config.yaml
n_head: 8
norm_eps: 1e-05
extras: ["capped logits"]
init_std_qkv: 0.0191
init_std_o: 0.00375
init_std_up: 0.0191
init_std_down: 0.00187
optimizer: "muon_variant"
beta1: 0.95
decay_shape: "linear"
final_lr_fraction: 0.05
batch_tokens: 65536
seq_len: 1024
Each number is 50 + 12 x the weight over its row's rms, rounded and kept within 0 to 99. Layers, rows and columns count from 0. The size before them is the row's rms in percent of the matrix's.

# gate: layer 7 MLP gate, 2048x512, rms 0.123, rows 638-655, columns 0-127
# up: layer 7 MLP up, 2048x512, rms 0.13, rows 638-655, columns 0-127
# down: layer 7 MLP down (transposed), 2048x512, rms 0.063, rows 638-655, columns 0-127
gate638 101:58 49 58 50 50 39 44 44 55 84 55 25 66 29 63 30 55 45 55 64 71 52 68 40 42 32 57 38 46 49 49 33 40 64 58 50 55 38 38 45 77 45 43 56 56 45 42 56 43 29 63 70 59 60 47 42 50 46 46 39 36 48 58 57 43 41 43 39 58 47 48 35 35 69 44 38 67 74 50 77 47 37 54 52 40 57 55 41 53 57 27 57 55 73 48 50 32 47 60 37 74 70 53 59 41 43 66 49 27 43 56 49 15 61 62 39 56 64 41 49 33 34 67 60 63 59 67 43
up638 106:44 55 36 36 37 43 52 46 47 55 48 42 43 44 37 57 34 42 71 37 56 42 53 52 51 40 31 46 45 48 75 53 51 66 69 28 64 44 32 51 49 46 63 58 55 53 69 32 29 35 46 56 59 39 58 58 43 51 77 54 57 62 36 49 34 57 48 62 71 47 66 45 36 75 51 61 44 52 46 57 26 42 70 43 45 25 41 56 50 58 43 33 44 42 46 68 56 49 52 61 65 56 36 57 41 33 56 45 53 62 50 65 45 63 50 55 31 44 57 58 58 61 44 53 39 63 28 51
down638 107:50 41 49 46 33 41 47 68 56 53 57 32 44 49 14 71 35 39 73 25 55 34 63 41 61 44 63 63 49 56 68 30 29 44 42 68 66 60 34 58 61 61 50 44 35 57 38 55 39 45 41 53 33 46 58 52 44 49 52 49 27 39 33 38 54 55 43 86 60 52 44 41 60 55 46 68 39 67 61 66 36 27 34 54 29 46 61 32 59 43 64 48 64 65 39 39 61 66 51 51 50 46 54 36 38 53 40 63 71 58 56 51 53 51 41 52 52 55 54 57 49 66 47 50 58 68 49 58
gate639 076:46 51 40 38 34 35 56 71 57 41 71 37 39 46 22 56 71 80 51 40 45 62 54 54 46 79 37 57 41 39 50 58 61 56 54 43 36 45 24 50 32 59 69 52 42 63 59 31 49 40 17 50 45 63 68 58 49 66 43 51 34 52 41 65 49 54 41 60 34 71 47 47 49 40 75 53 60 44 59 43 34 52 55 50 61 65 54 28 42 46 76 51 53 80 41 64 60 31 44 53 32 54 34 45 50 46 54 37 45 66 34 44 42 48 61 53 50 44 62 42 53 43 56 62 66 52 49 45
up639 074:35 56 70 57 47 46 66 61 58 61 47 58 35 55 58 57 58 77 35 47 37 19 61 48 36 63 48 47 50 36 39 60 51 44 39 30 61 70 48 67 39 64 71 53 49 45 45 46 48 38 51 44 72 46 63 63 54 47 57 55 37 64 55 48 49 29 44 65 66 61 35 53 31 38 55 51 66 28 48 33 53 48 46 46 58 76 70 42 68 57 52 72 46 57 46 32 58 38 34 53 44 81 30 45 57 45 39 46 30 30 50 28 58 53 40 37 50 65 41 40 48 55 37 61 45 55 39 11
down639 077:55 57 62 49 43 33 55 28 50 67 61 48 40 50 52 54 53 49 54 66 49 52 51 58 33 48 44 56 49 56 88 61 46 39 47 42 38 59 62 70 56 50 44 51 28 66 37 46 52 59 56 61 60 63 58 72 61 40 56 53 57 57 26 57 57 38 45 49 42 58 68 58 62 57 40 67 54 52 31 27 53 49 66 51 44 41 38 43 56 44 51 62 55 58 81 40 54 41 40 44 59 55 24 41 42 58 49 25 50 45 29 49 55 55 38 63 47 68 61 44 51 52 47 52 47 45 54 43
gate640 032:14 50 70 60 37 61 43 65 52 40 58 66 46 33 40 46 56 50 79 50 58 80 57 48 61 53 49 67 25 55 55 58 15 47 61 34 50 59 20 48 63 52 66 65 47 68 78 46 33 56 53 37 73 53 41 70 55 38 79 45 43 52 45 37 59 43 37 57 35 33 53 58 54 33 38 46 47 44 39 66 49 42 36 54 51 43 49 63 45 46 55 63 72 58 43 35 61 44 63 45 49 47 44 72 53 71 62 41 46 43 49 66 61 45 55 35 46 55 59 59 56 44 65 51 64 37 36 54
up640 031:18 43 54 41 37 60 50 52 28 46 44 51 52 29 49 38 44 52 63 50 40 71 63 52 50 49 59 64 43 56 43 59 32 60 69 37 46 56 52 46 50 51 58 46 50 42 70 45 61 58 84 39 63 48 50 47 76 36 67 47 38 52 39 74 57 27 54 80 50 47 43 64 52 48 30 50 53 51 52 45 44 55 52 51 47 36 56 69 50 41 63 56 49 68 35 36 56 23 56 50 59 41 56 77 38 61 42 66 61 42 62 62 48 48 53 43 54 61 34 33 40 36 55 57 55 37 45 73
down640 032:71 28 28 62 61 36 51 59 66 28 66 59 31 59 46 48 60 53 50 65 62 43 64 57 50 38 57 45 33 50 62 46 38 51 62 63 57 36 48 51 16 40 40 63 53 60 51 50 49 41 52 45 42 65 36 69 54 58 61 68 62 43 65 62 61 42 49 59 49 67 37 43 59 56 53 34 51 73 36 57 48 47 52 42 52 58 55 66 37 60 51 61 59 44 26 36 30 52 80 52 41 35 59 72 46 52 55 68 57 46 40 43 59 39 52 41 52 63 65 39 28 51 71 68 60 72 50 31
gate641 084:59 57 44 36 53 61 45 56 60 72 54 52 64 64 33 65 46 51 68 53 52 65 49 47 37 61 52 43 56 58 57 67 63 51 32 69 50 39 36 55 65 55 42 49 37 63 38 59 65 40 50 56 60 47 64 44 62 56 69 33 39 37 33 38 56 67 82 56 48 39 66 79 60 48 55 51 36 69 54 56 27 57 65 45 63 45 39 60 49 29 55 66 62 39 37 50 47 58 51 55 30 42 36 58 59 23 40 60 47 43 58 50 54 58 48 62 79 57 42 54 37 67 48 50 62 32 45 43
up641 090:54 57 31 43 50 44 39 52 55 51 79 30 63 42 52 39 33 45 64 50 40 62 52 74 48 48 45 30 61 40 51 47 43 66 63 49 40 45 64 42 54 48 69 65 62 68 53 48 34 52 62 67 56 56 47 50 54 60 75 53 48 46 44 39 62 54 43 40 58 51 24 56 43 60 54 49 55 44 32 45 45 47 58 52 41 58 58 40 51 54 60 33 38 80 48 47 45 52 47 58 51 40 53 37 52 58 44 32 64 63 47 44 49 48 62 45 59 61 64 53 38 36 64 43 32 56 43 54
down641 089:40 67 57 59 49 64 47 48 37 43 37 47 62 45 70 37 49 41 76 67 64 47 76 26 66 74 81 56 68 58 62 43 38 57 45 59 54 54 46 46 62 39 44 48 55 60 51 62 50 40 74 52 60 50 73 55 65 45 52 55 57 50 73 60 39 63 66 40 44 36 51 39 49 39 50 49 52 41 62 48 34 52 57 34 43 45 33 49 42 56 53 49 68 28 58 60 58 79 53 59 51 68 29 47 33 53 58 42 30 61 43 67 25 45 53 64 36 35 40 79 60 59 50 34 51 43 58 51
gate642 095:46 69 58 40 46 42 62 41 65 56 60 54 79 45 29 55 61 25 32 50 48 45 48 38 75 56 49 43 65 34 41 53 64 58 40 52 53 48 51 59 52 43 54 61 22 61 54 53 41 51 38 44 52 51 40 27 41 36 48 48 60 47 36 34 52 58 40 58 43 39 45 44 48 52 36 27 47 53 57 47 34 70 37 50 43 50 38 60 53 44 50 40 53 55 34 61 49 59 54 67 27 73 55 57 51 55 62 36 52 56 61 38 46 64 70 52 47 40 51 63 43 73 48 77 29 48 38 47
up642 100:50 43 52 33 56 25 32 60 41 66 57 43 60 64 31 31 44 38 49 37 36 63 43 56 57 34 48 30 50 59 58 45 51 74 42 50 46 47 64 42 49 34 49 59 63 47 45 33 32 36 41 54 57 67 37 50 28 56 78 53 39 24 48 56 36 73 80 52 60 63 40 32 23 60 44 54 63 45 39 57 48 68 48 41 43 40 54 57 56 52 24 40 46 53 47 46 61 65 56 39 53 47 60 33 49 65 51 33 55 34 64 33 52 66 53 61 27 53 42 43 63 59 45 59 44 66 57 44
down642 097:42 57 58 30 50 50 48 35 46 79 59 34 52 37 43 32 59 31 49 49 65 39 73 53 64 57 54 73 44 52 44 71 38 39 51 48 54 51 80 50 23 33 47 67 32 44 48 63 49 51 52 59 56 41 48 56 53 42 44 60 70 48 50 44 74 34 35 60 49 46 57 49 37 55 49 58 46 47 41 72 39 52 39 40 50 43 50 46 50 61 45 43 60 49 28 41 52 51 43 52 69 73 42 39 45 48 61 49 42 46 39 41 60 45 56 42 50 41 47 50 59 57 38 62 40 56 57 45
gate643 102:66 63 38 17 58 54 55 48 65 52 40 58 42 49 55 37 58 21 53 53 57 43 49 76 48 49 63 61 40 31 65 64 53 55 47 28 36 47 74 49 55 51 58 52 29 51 57 45 62 71 35 33 40 31 48 56 48 33 60 40 54 44 33 44 37 52 51 53 61 44 57 48 59 68 53 74 52 70 44 58 56 35 30 47 47 32 53 41 66 62 37 45 46 37 59 49 28 43 35 43 40 36 61 50 33 40 62 59 33 41 45 49 58 56 50 46 53 52 38 67 56 43 45 67 26 45 20 43
up643 102:54 72 75 44 39 48 35 54 35 47 52 45 37 54 37 47 51 34 51 65 76 45 48 60 57 55 45 66 59 63 59 50 44 43 55 62 64 68 44 50 30 62 47 40 69 52 25 51 66 52 75 44 48 46 62 43 71 41 44 58 43 39 54 67 31 45 50 51 46 23 61 42 58 39 52 28 62 50 57 31 26 62 49 37 48 63 47 45 31 53 52 55 49 66 57 57 55 55 43 55 54 57 31 45 65 68 58 50 45 62 63 50 52 44 72 43 43 45 50 42 51 56 49 35 40 47 51 50
down643 100:41 62 43 47 53 43 47 51 61 44 58 53 56 42 44 36 45 57 61 44 61 44 46 51 69 53 67 22 50 52 48 53 52 49 49 50 59 58 63 52 45 58 44 53 60 45 66 52 37 50 50 55 40 54 39 38 46 57 39 36 41 69 58 54 28 85 47 35 24 76 52 50 41 33 34 53 44 43 37 62 40 51 58 68 54 75 49 59 41 33 64 51 21 44 60 49 31 59 67 62 41 23 29 61 63 66 53 63 62 67 77 46 40 55 55 38 45 63 37 41 60 73 60 45 63 52 86 56
gate644 104:36 57 45 32 47 75 51 81 54 39 68 57 32 35 72 50 35 64 65 48 44 60 33 56 63 72 52 41 25 27 50 53 45 48 62 72 61 39 55 52 62 52 36 42 69 64 45 47 44 33 62 43 45 33 68 61 41 46 64 72 53 64 49 51 48 55 47 61 39 50 22 43 51 61 46 34 56 69 45 44 45 45 50 71 53 41 52 55 54 50 55 42 39 72 44 63 45 55 49 55 41 43 50 81 48 25 54 40 53 67 37 69 57 47 64 50 44 62 29 37 49 70 51 55 40 83 49 50
up644 104:60 51 46 59 60 64 43 68 45 37 62 54 42 46 34 30 55 58 35 65 61 37 41 57 49 74 40 52 60 63 45 49 70 51 34 59 46 51 62 46 56 51 55 35 40 57 65 41 51 65 41 64 59 34 43 59 71 72 47 51 54 41 16 44 43 45 48 49 53 36 58 53 70 54 34 64 52 71 51 57 53 42 28 45 58 56 50 50 30 58 42 61 57 41 64 38 64 31 34 66 38 23 29 51 71 30 49 58 36 43 69 32 53 37 61 72 43 62 50 52 61 59 61 49 68 53 56 39
down644 104:61 43 45 65 78 55 61 45 40 41 55 59 43 65 52 37 75 29 51 61 65 52 44 55 43 65 45 59 56 65 32 35 33 56 30 43 58 33 59 53 49 41 55 57 68 71 44 42 71 56 43 69 42 35 47 60 41 52 48 50 28 43 55 43 69 51 57 54 65 52 30 66 31 51 33 73 32 69 58 54 44 60 33 32 57 46 60 66 22 71 27 46 64 55 62 43 68 39 56 55 46 47 70 50 49 52 41 41 60 46 59 43 42 52 49 62 56 60 31 47 43 41 58 18 49 59 58 60
gate645 104:52 73 35 49 62 44 41 57 42 60 34 43 59 48 61 40 26 55 51 55 47 46 58 38 30 50 61 40 53 23 61 40 46 50 33 61 49 34 65 63 37 35 64 47 53 55 49 44 50 35 84 44 50 33 54 34 54 41 56 42 45 58 68 69 45 55 66 46 47 53 63 38 55 61 58 52 45 58 42 64 45 63 27 46 70 51 74 50 37 73 19 50 27 37 51 25 41 53 66 73 37 33 38 60 39 46 50 39 55 56 45 40 44 39 53 33 51 45 18 48 34 35 42 64 55 55 47 68
up645 103:66 40 32 28 41 45 53 42 58 42 50 46 45 51 37 71 28 55 60 48 56 72 61 59 44 50 38 34 63 48 73 60 36 38 28 43 58 65 46 45 63 40 47 45 50 42 47 38 43 59 73 67 46 59 62 53 38 73 63 52 51 52 48 31 39 24 46 33 60 60 45 49 41 65 47 59 40 36 66 65 57 68 41 47 41 60 53 48 42 41 47 72 50 36 36 62 55 46 39 56 51 49 42 48 37 44 59 78 50 36 53 57 52 36 56 45 59 65 57 63 59 53 42 60 30 53 57 55
down645 105:63 43 52 43 45 48 32 62 42 55 61 39 46 35 82 47 45 48 63 40 50 69 50 69 70 45 39 72 51 48 52 47 52 53 64 51 59 56 44 57 58 46 42 51 37 44 60 45 40 35 69 64 71 45 56 37 35 59 56 54 55 39 68 29 72 25 66 45 56 55 58 61 55 39 46 55 44 45 63 69 39 41 65 46 31 44 46 36 52 56 45 61 53 43 64 38 54 53 38 60 58 50 54 51 43 50 71 29 56 54 38 21 42 55 69 33 61 42 26 62 52 58 58 58 59 47 46 77
gate646 103:55 53 54 62 49 42 69 64 51 43 46 45 36 36 61 60 52 67 58 62 51 32 72 49 38 54 45 44 52 48 56 60 22 50 55 45 48 66 42 56 33 55 53 53 70 38 37 66 45 54 66 56 63 35 58 31 62 61 49 50 52 45 59 42 79 54 36 61 30 59 19 48 58 47 34 55 59 30 50 53 53 42 55 32 54 57 49 44 54 44 43 73 70 46 76 40 32 62 38 22 55 47 54 72 49 41 50 45 68 43 32 56 38 20 47 38 68 54 60 63 48 59 45 82 38 41 63 61
up646 104:51 55 43 39 50 66 61 58 54 45 24 66 62 47 55 26 48 45 51 54 40 42 43 39 46 41 63 64 45 43 34 29 79 36 56 55 68 41 65 68 52 48 56 39 35 41 69 45 24 38 47 54 50 52 67 34 66 50 49 39 47 62 65 46 57 52 51 55 50 71 58 50 45 64 54 55 47 35 54 30 31 43 42 44 52 54 49 38 63 60 41 49 55 74 35 40 49 51 56 62 53 25 58 61 37 60 69 60 47 54 64 41 67 57 52 50 39 57 45 49 45 40 35 37 56 53 68 49
down646 098:59 50 40 43 53 31 56 55 62 53 40 41 18 55 48 60 45 49 37 43 58 47 65 58 39 54 52 50 70 41 65 53 48 46 49 23 82 49 45 64 76 68 61 53 48 39 42 54 58 29 47 55 47 38 65 57 24 66 37 56 58 61 70 68 47 58 69 40 41 49 58 18 41 48 43 46 32 26 69 64 65 35 38 40 52 73 52 51 45 72 54 62 56 42 61 57 53 38 71 48 52 52 34 54 54 34 43 46 32 60 37 77 47 33 44 60 40 41 46 73 67 22 34 53 59 68 41 51
gate647 094:58 48 76 58 53 58 41 43 49 41 49 37 42 35 29 41 31 70 56 65 46 39 49 42 69 45 53 35 69 76 72 61 56 64 52 51 31 46 29 37 56 25 53 46 70 56 47 35 68 51 51 51 44 44 61 31 44 59 64 40 86 65 46 35 51 66 45 56 19 40 55 43 50 60 35 49 42 49 31 46 51 17 61 58 31 48 54 50 49 34 50 40 44 35 54 40 39 52 58 62 41 29 52 68 49 57 50 58 60 47 43 53 49 39 46 66 43 42 43 47 29 52 58 45 45 71 62 59
up647 087:43 58 45 66 32 34 45 54 37 55 57 28 44 52 68 30 47 27 47 66 32 62 61 66 54 53 50 39 25 32 49 53 33 56 48 60 82 44 29 26 52 70 64 64 53 66 43 33 44 48 42 60 37 52 58 38 42 59 60 69 56 43 55 55 66 72 56 50 46 76 27 46 62 63 59 53 66 70 60 66 55 33 27 53 44 28 50 44 46 35 50 42 61 65 53 70 33 41 50 60 73 45 49 60 50 32 41 45 62 48 52 58 49 55 41 39 57 44 39 64 49 41 57 49 54 46 38 63
down647 093:41 54 68 55 43 40 39 39 36 46 57 09 57 29 36 55 39 67 44 69 42 39 46 56 57 60 06 39 49 63 45 25 36 59 49 55 57 37 41 51 49 60 43 57 43 36 50 38 36 48 78 50 36 44 57 38 21 47 38 49 48 65 60 50 52 58 43 37 42 52 54 45 66 66 77 56 46 45 49 66 62 38 53 54 39 42 59 52 54 44 49 39 38 54 53 46 52 58 42 63 50 49 55 62 50 57 60 41 29 46 34 49 60 57 68 56 52 40 49 53 28 38 21 58 41 66 84 42
gate648 105:54 56 43 55 53 38 61 58 48 64 42 37 35 39 52 53 37 57 50 64 59 56 36 37 31 67 18 71 46 63 60 64 28 60 64 51 61 55 58 58 52 49 55 41 53 61 40 55 49 43 55 61 47 41 41 65 47 43 49 55 53 49 60 53 33 79 52 45 48 46 57 48 42 54 43 54 59 49 65 50 54 54 44 68 47 49 42 46 58 45 47 38 40 57 37 49 60 51 56 36 46 48 42 64 59 32 52 42 53 61 51 81 32 67 39 50 52 44 70 55 31 57 37 30 54 48 66 36
up648 092:44 42 42 61 52 34 42 63 37 44 40 53 51 54 51 25 36 69 61 40 23 44 59 57 66 28 58 47 61 73 56 53 41 46 40 52 38 57 44 43 50 41 53 41 56 44 55 33 55 54 63 62 55 47 15 59 62 53 70 57 63 48 43 33 29 31 51 59 36 43 42 38 63 71 51 34 21 51 39 25 49 55 71 49 38 49 39 35 43 66 18 63 51 52 43 47 70 54 47 41 54 56 41 43 57 69 60 42 41 69 46 55 43 46 51 58 63 50 42 55 51 59 32 64 55 51 48 70
down648 102:59 58 39 64 37 47 49 53 43 72 51 50 43 58 60 52 54 67 63 53 52 56 44 48 41 99 37 58 46 55 81 55 30 62 52 58 38 42 50 41 59 58 62 52 61 48 44 50 56 32 48 52 35 44 43 53 54 42 50 43 48 35 63 59 43 56 47 45 38 46 44 46 47 75 38 38 33 67 51 54 50 53 46 70 49 57 32 58 50 47 50 41 34 59 45 46 53 45 48 29 40 56 57 60 52 46 55 54 35 55 47 83 42 38 57 41 51 48 39 47 35 47 36 53 64 47 60 37
gate649 105:56 32 38 39 56 40 48 56 25 29 40 54 76 54 37 46 54 57 54 58 49 56 46 48 63 39 50 60 26 42 56 49 56 67 49 54 49 52 41 51 49 28 63 31 46 40 51 67 55 69 43 10 54 57 36 63 45 72 37 57 46 48 50 49 49 39 49 69 65 40 53 51 55 38 38 57 59 47 54 77 53 33 48 38 46 80 40 74 58 41 31 51 63 47 44 28 59 49 65 48 56 52 52 70 55 37 40 55 55 33 63 22 78 40 65 72 60 49 49 61 44 61 68 20 58 65 69 42
up649 104:31 52 42 40 51 65 57 30 55 38 25 34 45 52 49 76 33 68 61 62 72 34 47 45 22 43 56 54 27 73 38 55 43 40 49 60 52 60 63 48 30 63 50 47 58 47 55 53 40 83 66 21 47 55 47 40 65 57 30 77 31 47 54 38 38 51 67 54 47 58 62 48 51 47 68 51 49 47 27 51 28 36 46 55 48 37 67 44 61 44 40 29 36 51 55 50 62 72 74 50 75 61 40 53 48 53 51 40 62 36 45 44 53 69 45 65 49 53 51 66 37 44 55 52 54 55 40 50
down649 107:43 37 60 31 47 29 63 19 59 02 31 66 64 50 57 43 27 46 43 58 55 33 41 65 59 55 44 37 37 74 56 69 54 44 43 47 60 64 84 39 50 55 41 32 35 60 50 34 58 47 53 40 36 50 57 65 73 65 38 57 50 34 61 34 68 40 46 57 42 51 50 23 49 55 32 56 52 48 63 69 33 54 56 38 44 53 51 52 54 60 58 32 32 49 49 49 56 45 31 46 38 67 60 44 38 48 53 37 61 57 39 44 54 53 33 66 50 56 68 60 41 30 47 50 52 33 41 58
gate650 115:59 55 42 36 56 34 62 47 57 38 62 68 30 54 31 44 30 46 57 33 51 48 31 41 57 73 43 37 62 67 60 26 56 57 43 52 31 46 37 57 55 58 32 69 46 49 41 21 41 61 94 38 44 62 48 61 55 46 49 45 30 46 26 47 45 55 64 62 34 50 44 38 70 40 30 52 52 50 36 35 42 62 47 59 43 40 61 32 57 37 52 64 50 36 49 51 46 44 59 40 48 51 62 67 67 48 37 53 53 45 42 58 49 55 51 49 66 49 67 60 47 55 42 44 50 46 38 42
up650 106:54 39 44 75 29 56 44 76 48 57 40 41 51 56 57 49 51 51 62 60 33 51 38 39 43 25 50 39 62 52 69 44 48 49 63 47 73 65 50 46 42 56 39 42 74 58 49 57 38 46 61 73 46 44 27 45 50 40 47 49 53 48 62 80 66 43 67 66 38 44 36 29 50 71 43 32 45 73 49 47 69 56 44 47 49 50 81 61 53 60 51 52 28 24 40 50 65 50 48 60 39 53 48 33 54 55 55 30 57 48 42 40 70 60 57 38 62 54 64 56 39 61 32 52 46 49 48 42
down650 117:58 34 53 45 37 53 51 64 36 59 46 52 36 63 37 35 55 50 56 55 55 51 50 35 63 43 55 37 42 49 37 21 62 27 43 48 35 48 45 47 13 44 60 41 72 60 74 59 40 23 58 66 39 44 47 52 57 47 45 52 47 60 41 68 50 46 38 70 56 47 53 57 41 44 26 46 63 66 59 46 43 72 70 61 39 45 54 31 65 40 40 34 60 55 33 55 46 67 55 49 63 47 59 55 34 36 71 36 52 59 52 34 33 63 43 58 31 63 50 64 52 69 49 52 37 44 32 42
gate651 107:32 29 57 66 34 60 56 55 54 64 73 49 38 35 73 45 53 38 36 55 48 56 44 46 33 41 48 51 59 55 58 46 43 55 46 31 58 64 73 52 38 47 39 68 51 45 50 32 46 60 57 60 54 47 52 50 48 37 47 48 67 54 45 49 49 58 72 46 71 82 63 39 49 54 51 40 61 49 30 53 28 66 46 37 59 63 67 59 75 50 56 31 47 57 38 69 56 59 52 62 51 56 54 63 58 53 68 43 37 42 53 46 17 37 54 47 35 63 24 61 47 64 51 76 35 45 37 38
up651 110:50 73 60 49 52 50 45 52 53 67 55 33 63 53 44 39 50 64 54 42 50 86 52 56 51 39 51 42 46 38 65 73 43 59 48 41 31 55 75 85 31 33 53 55 52 41 36 66 57 37 66 50 63 45 77 60 51 42 29 48 52 50 65 36 34 47 37 36 56 38 60 46 38 51 60 47 51 56 48 34 50 58 62 75 44 57 39 45 34 47 59 54 61 57 69 33 53 54 49 42 54 31 61 45 43 43 58 55 59 38 55 71 61 62 62 65 32 48 46 69 56 39 54 46 56 54 57 65
down651 103:58 45 50 48 69 46 45 55 48 55 43 34 52 49 43 82 49 37 61 38 42 48 32 25 39 27 59 39 55 53 59 50 57 59 62 51 29 32 32 41 33 53 47 61 59 54 50 64 60 63 53 47 57 49 64 51 43 39 45 37 52 49 40 60 50 35 49 47 67 44 40 32 46 54 51 42 26 36 51 40 55 48 48 67 51 48 45 47 46 43 50 50 32 43 57 41 39 41 65 35 45 68 53 45 43 49 55 59 49 54 28 47 49 53 69 59 48 54 63 54 54 53 19 37 63 42 72 52
gate652 108:56 41 65 53 48 33 49 51 45 57 71 65 44 59 64 34 31 50 41 56 67 43 60 43 69 32 35 60 57 40 70 42 67 65 48 47 47 72 44 35 39 47 53 82 38 64 68 37 46 68 62 48 55 50 66 55 60 46 54 24 64 44 61 69 32 31 39 68 22 70 58 51 26 59 69 47 66 46 39 45 47 63 41 56 46 61 55 40 43 82 51 56 56 65 48 58 46 37 58 49 51 41 28 51 62 58 44 35 37 48 58 49 50 30 22 41 57 60 51 20 53 48 49 55 35 41 51 35
up652 105:55 43 59 43 57 75 63 47 40 50 60 37 45 37 66 56 37 46 60 40 45 39 58 36 54 40 52 76 44 40 24 50 40 48 26 32 57 69 48 62 43 36 29 36 38 45 55 44 55 39 65 55 56 44 56 32 39 32 61 47 66 43 45 38 60 49 43 50 31 53 43 43 36 69 42 36 53 57 46 45 57 37 53 77 56 56 71 61 45 38 55 51 32 36 51 35 59 23 44 50 47 39 60 73 28 41 55 49 33 46 50 53 57 39 71 42 55 65 33 50 58 42 51 56 58 50 31 32
down652 096:52 54 51 52 39 60 58 66 48 46 52 63 59 57 26 27 48 53 67 53 54 34 37 78 22 58 31 49 56 41 36 44 31 52 58 55 27 55 56 60 35 28 65 36 64 40 52 48 54 45 31 71 47 48 59 47 52 49 41 45 42 47 32 56 71 44 61 53 27 50 56 45 64 72 65 47 51 45 46 37 49 42 72 41 58 49 49 60 34 48 24 34 43 38 44 35 36 57 47 31 44 44 41 58 48 35 48 64 44 46 51 36 48 20 40 53 62 72 57 43 65 43 71 55 48 59 39 33
gate653 106:46 25 44 50 25 60 57 60 43 70 52 59 41 34 58 33 53 47 57 44 48 45 63 38 59 31 48 53 56 41 41 44 51 60 27 37 42 66 41 44 63 67 49 48 54 44 46 66 31 42 70 34 32 66 34 55 46 38 46 46 71 38 21 38 67 41 57 49 26 50 40 48 51 55 61 64 40 84 36 47 22 73 54 39 56 56 49 41 57 30 38 49 39 49 52 51 33 49 46 43 65 35 30 42 59 44 48 29 40 38 53 60 43 29 53 58 54 56 36 54 44 50 49 61 58 57 48 28
up653 097:37 34 45 54 60 50 55 72 91 44 35 36 70 73 53 52 49 49 48 71 61 58 61 59 69 51 63 56 56 56 50 45 37 39 28 54 55 60 72 41 47 61 73 34 42 56 51 61 47 43 33 30 35 49 48 41 82 56 32 67 50 57 49 53 49 72 44 45 74 56 63 42 52 79 50 83 28 52 44 57 62 44 57 36 46 50 31 48 49 36 51 41 54 42 54 50 66 54 51 37 27 44 61 50 53 59 74 50 34 43 70 57 44 75 48 45 51 50 43 49 55 51 63 53 47 41 71 43
down653 099:60 63 36 50 64 50 77 56 28 50 49 43 54 44 64 43 42 57 37 63 46 46 55 53 70 53 62 50 25 64 52 45 56 46 75 47 63 34 43 50 40 49 35 57 78 52 50 53 48 44 63 63 72 44 51 61 57 51 67 62 59 57 58 52 46 63 67 47 71 50 74 45 62 70 36 51 72 52 61 58 74 40 68 48 60 33 49 73 44 47 54 49 44 54 44 52 81 39 44 50 32 66 59 74 57 45 62 55 40 45 53 28 67 31 47 51 32 41 58 26 44 51 59 54 43 53 43 58
gate654 102:36 44 58 58 34 47 42 64 50 59 37 45 35 45 67 49 36 50 59 40 47 52 40 45 56 70 40 49 60 68 56 57 53 49 22 55 46 35 14 50 50 35 48 38 44 50 57 58 40 66 34 52 40 36 44 55 53 28 42 54 16 56 58 43 59 51 45 40 26 25 43 37 41 63 62 53 46 33 53 33 43 58 62 58 49 53 43 48 49 42 47 47 29 49 38 68 51 52 63 41 38 33 27 72 51 60 48 59 68 50 46 58 61 60 58 46 52 30 31 51 53 46 42 67 67 66 46 51
up654 113:38 69 49 68 80 36 42 29 61 64 36 48 35 46 47 74 50 40 40 42 38 38 60 49 77 52 53 50 60 40 46 71 49 50 50 51 37 35 43 52 30 60 60 44 32 68 67 54 29 40 44 51 48 37 39 66 43 43 46 54 34 60 53 59 33 60 43 52 46 55 47 53 48 60 24 59 67 60 33 52 55 75 53 49 53 58 46 64 59 37 54 64 59 53 27 51 43 44 68 41 50 57 37 33 42 49 72 46 51 43 50 58 60 46 74 47 70 33 64 55 59 35 49 49 77 51 39 44
down654 102:43 52 64 36 40 61 24 49 41 42 28 50 47 37 69 62 49 53 44 62 63 42 48 30 32 46 49 53 52 48 56 56 66 62 47 57 26 50 40 27 37 49 58 37 45 54 68 59 41 57 48 76 54 56 58 36 64 47 31 34 55 54 55 45 60 45 34 55 61 45 64 55 54 70 70 47 74 50 51 44 38 60 68 55 76 47 40 54 37 44 39 54 41 65 49 65 41 72 75 60 64 53 52 55 64 24 53 60 47 42 61 62 55 54 53 38 53 28 49 39 65 34 38 68 57 37 59 47
gate655 104:46 66 50 31 52 49 51 57 36 53 35 33 59 48 50 48 39 56 83 41 43 42 44 61 55 43 58 64 31 42 55 52 51 66 50 59 66 55 51 33 68 38 74 48 49 55 43 59 47 56 56 54 47 58 55 39 56 37 35 52 58 45 52 48 33 54 41 41 43 48 56 52 35 55 36 48 71 62 35 66 53 73 42 50 65 56 54 45 43 48 63 70 54 59 64 61 46 57 45 74 45 53 45 49 62 65 72 61 67 56 33 70 65 28 43 45 53 38 58 55 53 66 59 59 45 48 56 68
up655 100:56 25 68 41 55 47 49 56 41 46 53 66 62 59 67 43 60 42 65 56 70 54 54 79 57 77 42 44 50 36 61 56 63 67 54 48 40 41 61 43 36 40 59 34 57 40 30 51 33 65 34 49 54 53 54 80 57 47 70 56 50 70 55 53 55 45 52 51 59 58 69 64 52 62 29 49 72 65 60 18 43 64 50 38 57 45 50 46 51 69 45 43 59 69 61 53 66 55 53 64 39 50 65 32 39 46 46 47 67 51 47 44 54 62 54 52 60 45 67 66 60 57 52 60 52 41 75 44
down655 098:21 55 37 61 40 39 40 32 34 33 62 54 50 46 57 47 30 60 70 52 55 67 49 41 58 75 49 47 38 51 43 43 49 61 59 63 48 54 40 33 43 42 57 31 43 73 60 66 39 42 46 58 59 45 52 42 66 53 48 51 36 59 57 65 35 34 74 50 46 62 68 42 43 45 56 52 43 76 55 68 48 52 45 46 35 56 51 30 66 83 48 37 45 58 53 67 36 64 39 21 60 53 66 47 33 82 54 57 51 50 44 46 39 50 55 53 67 63 46 64 52 54 53 54 55 62 40 34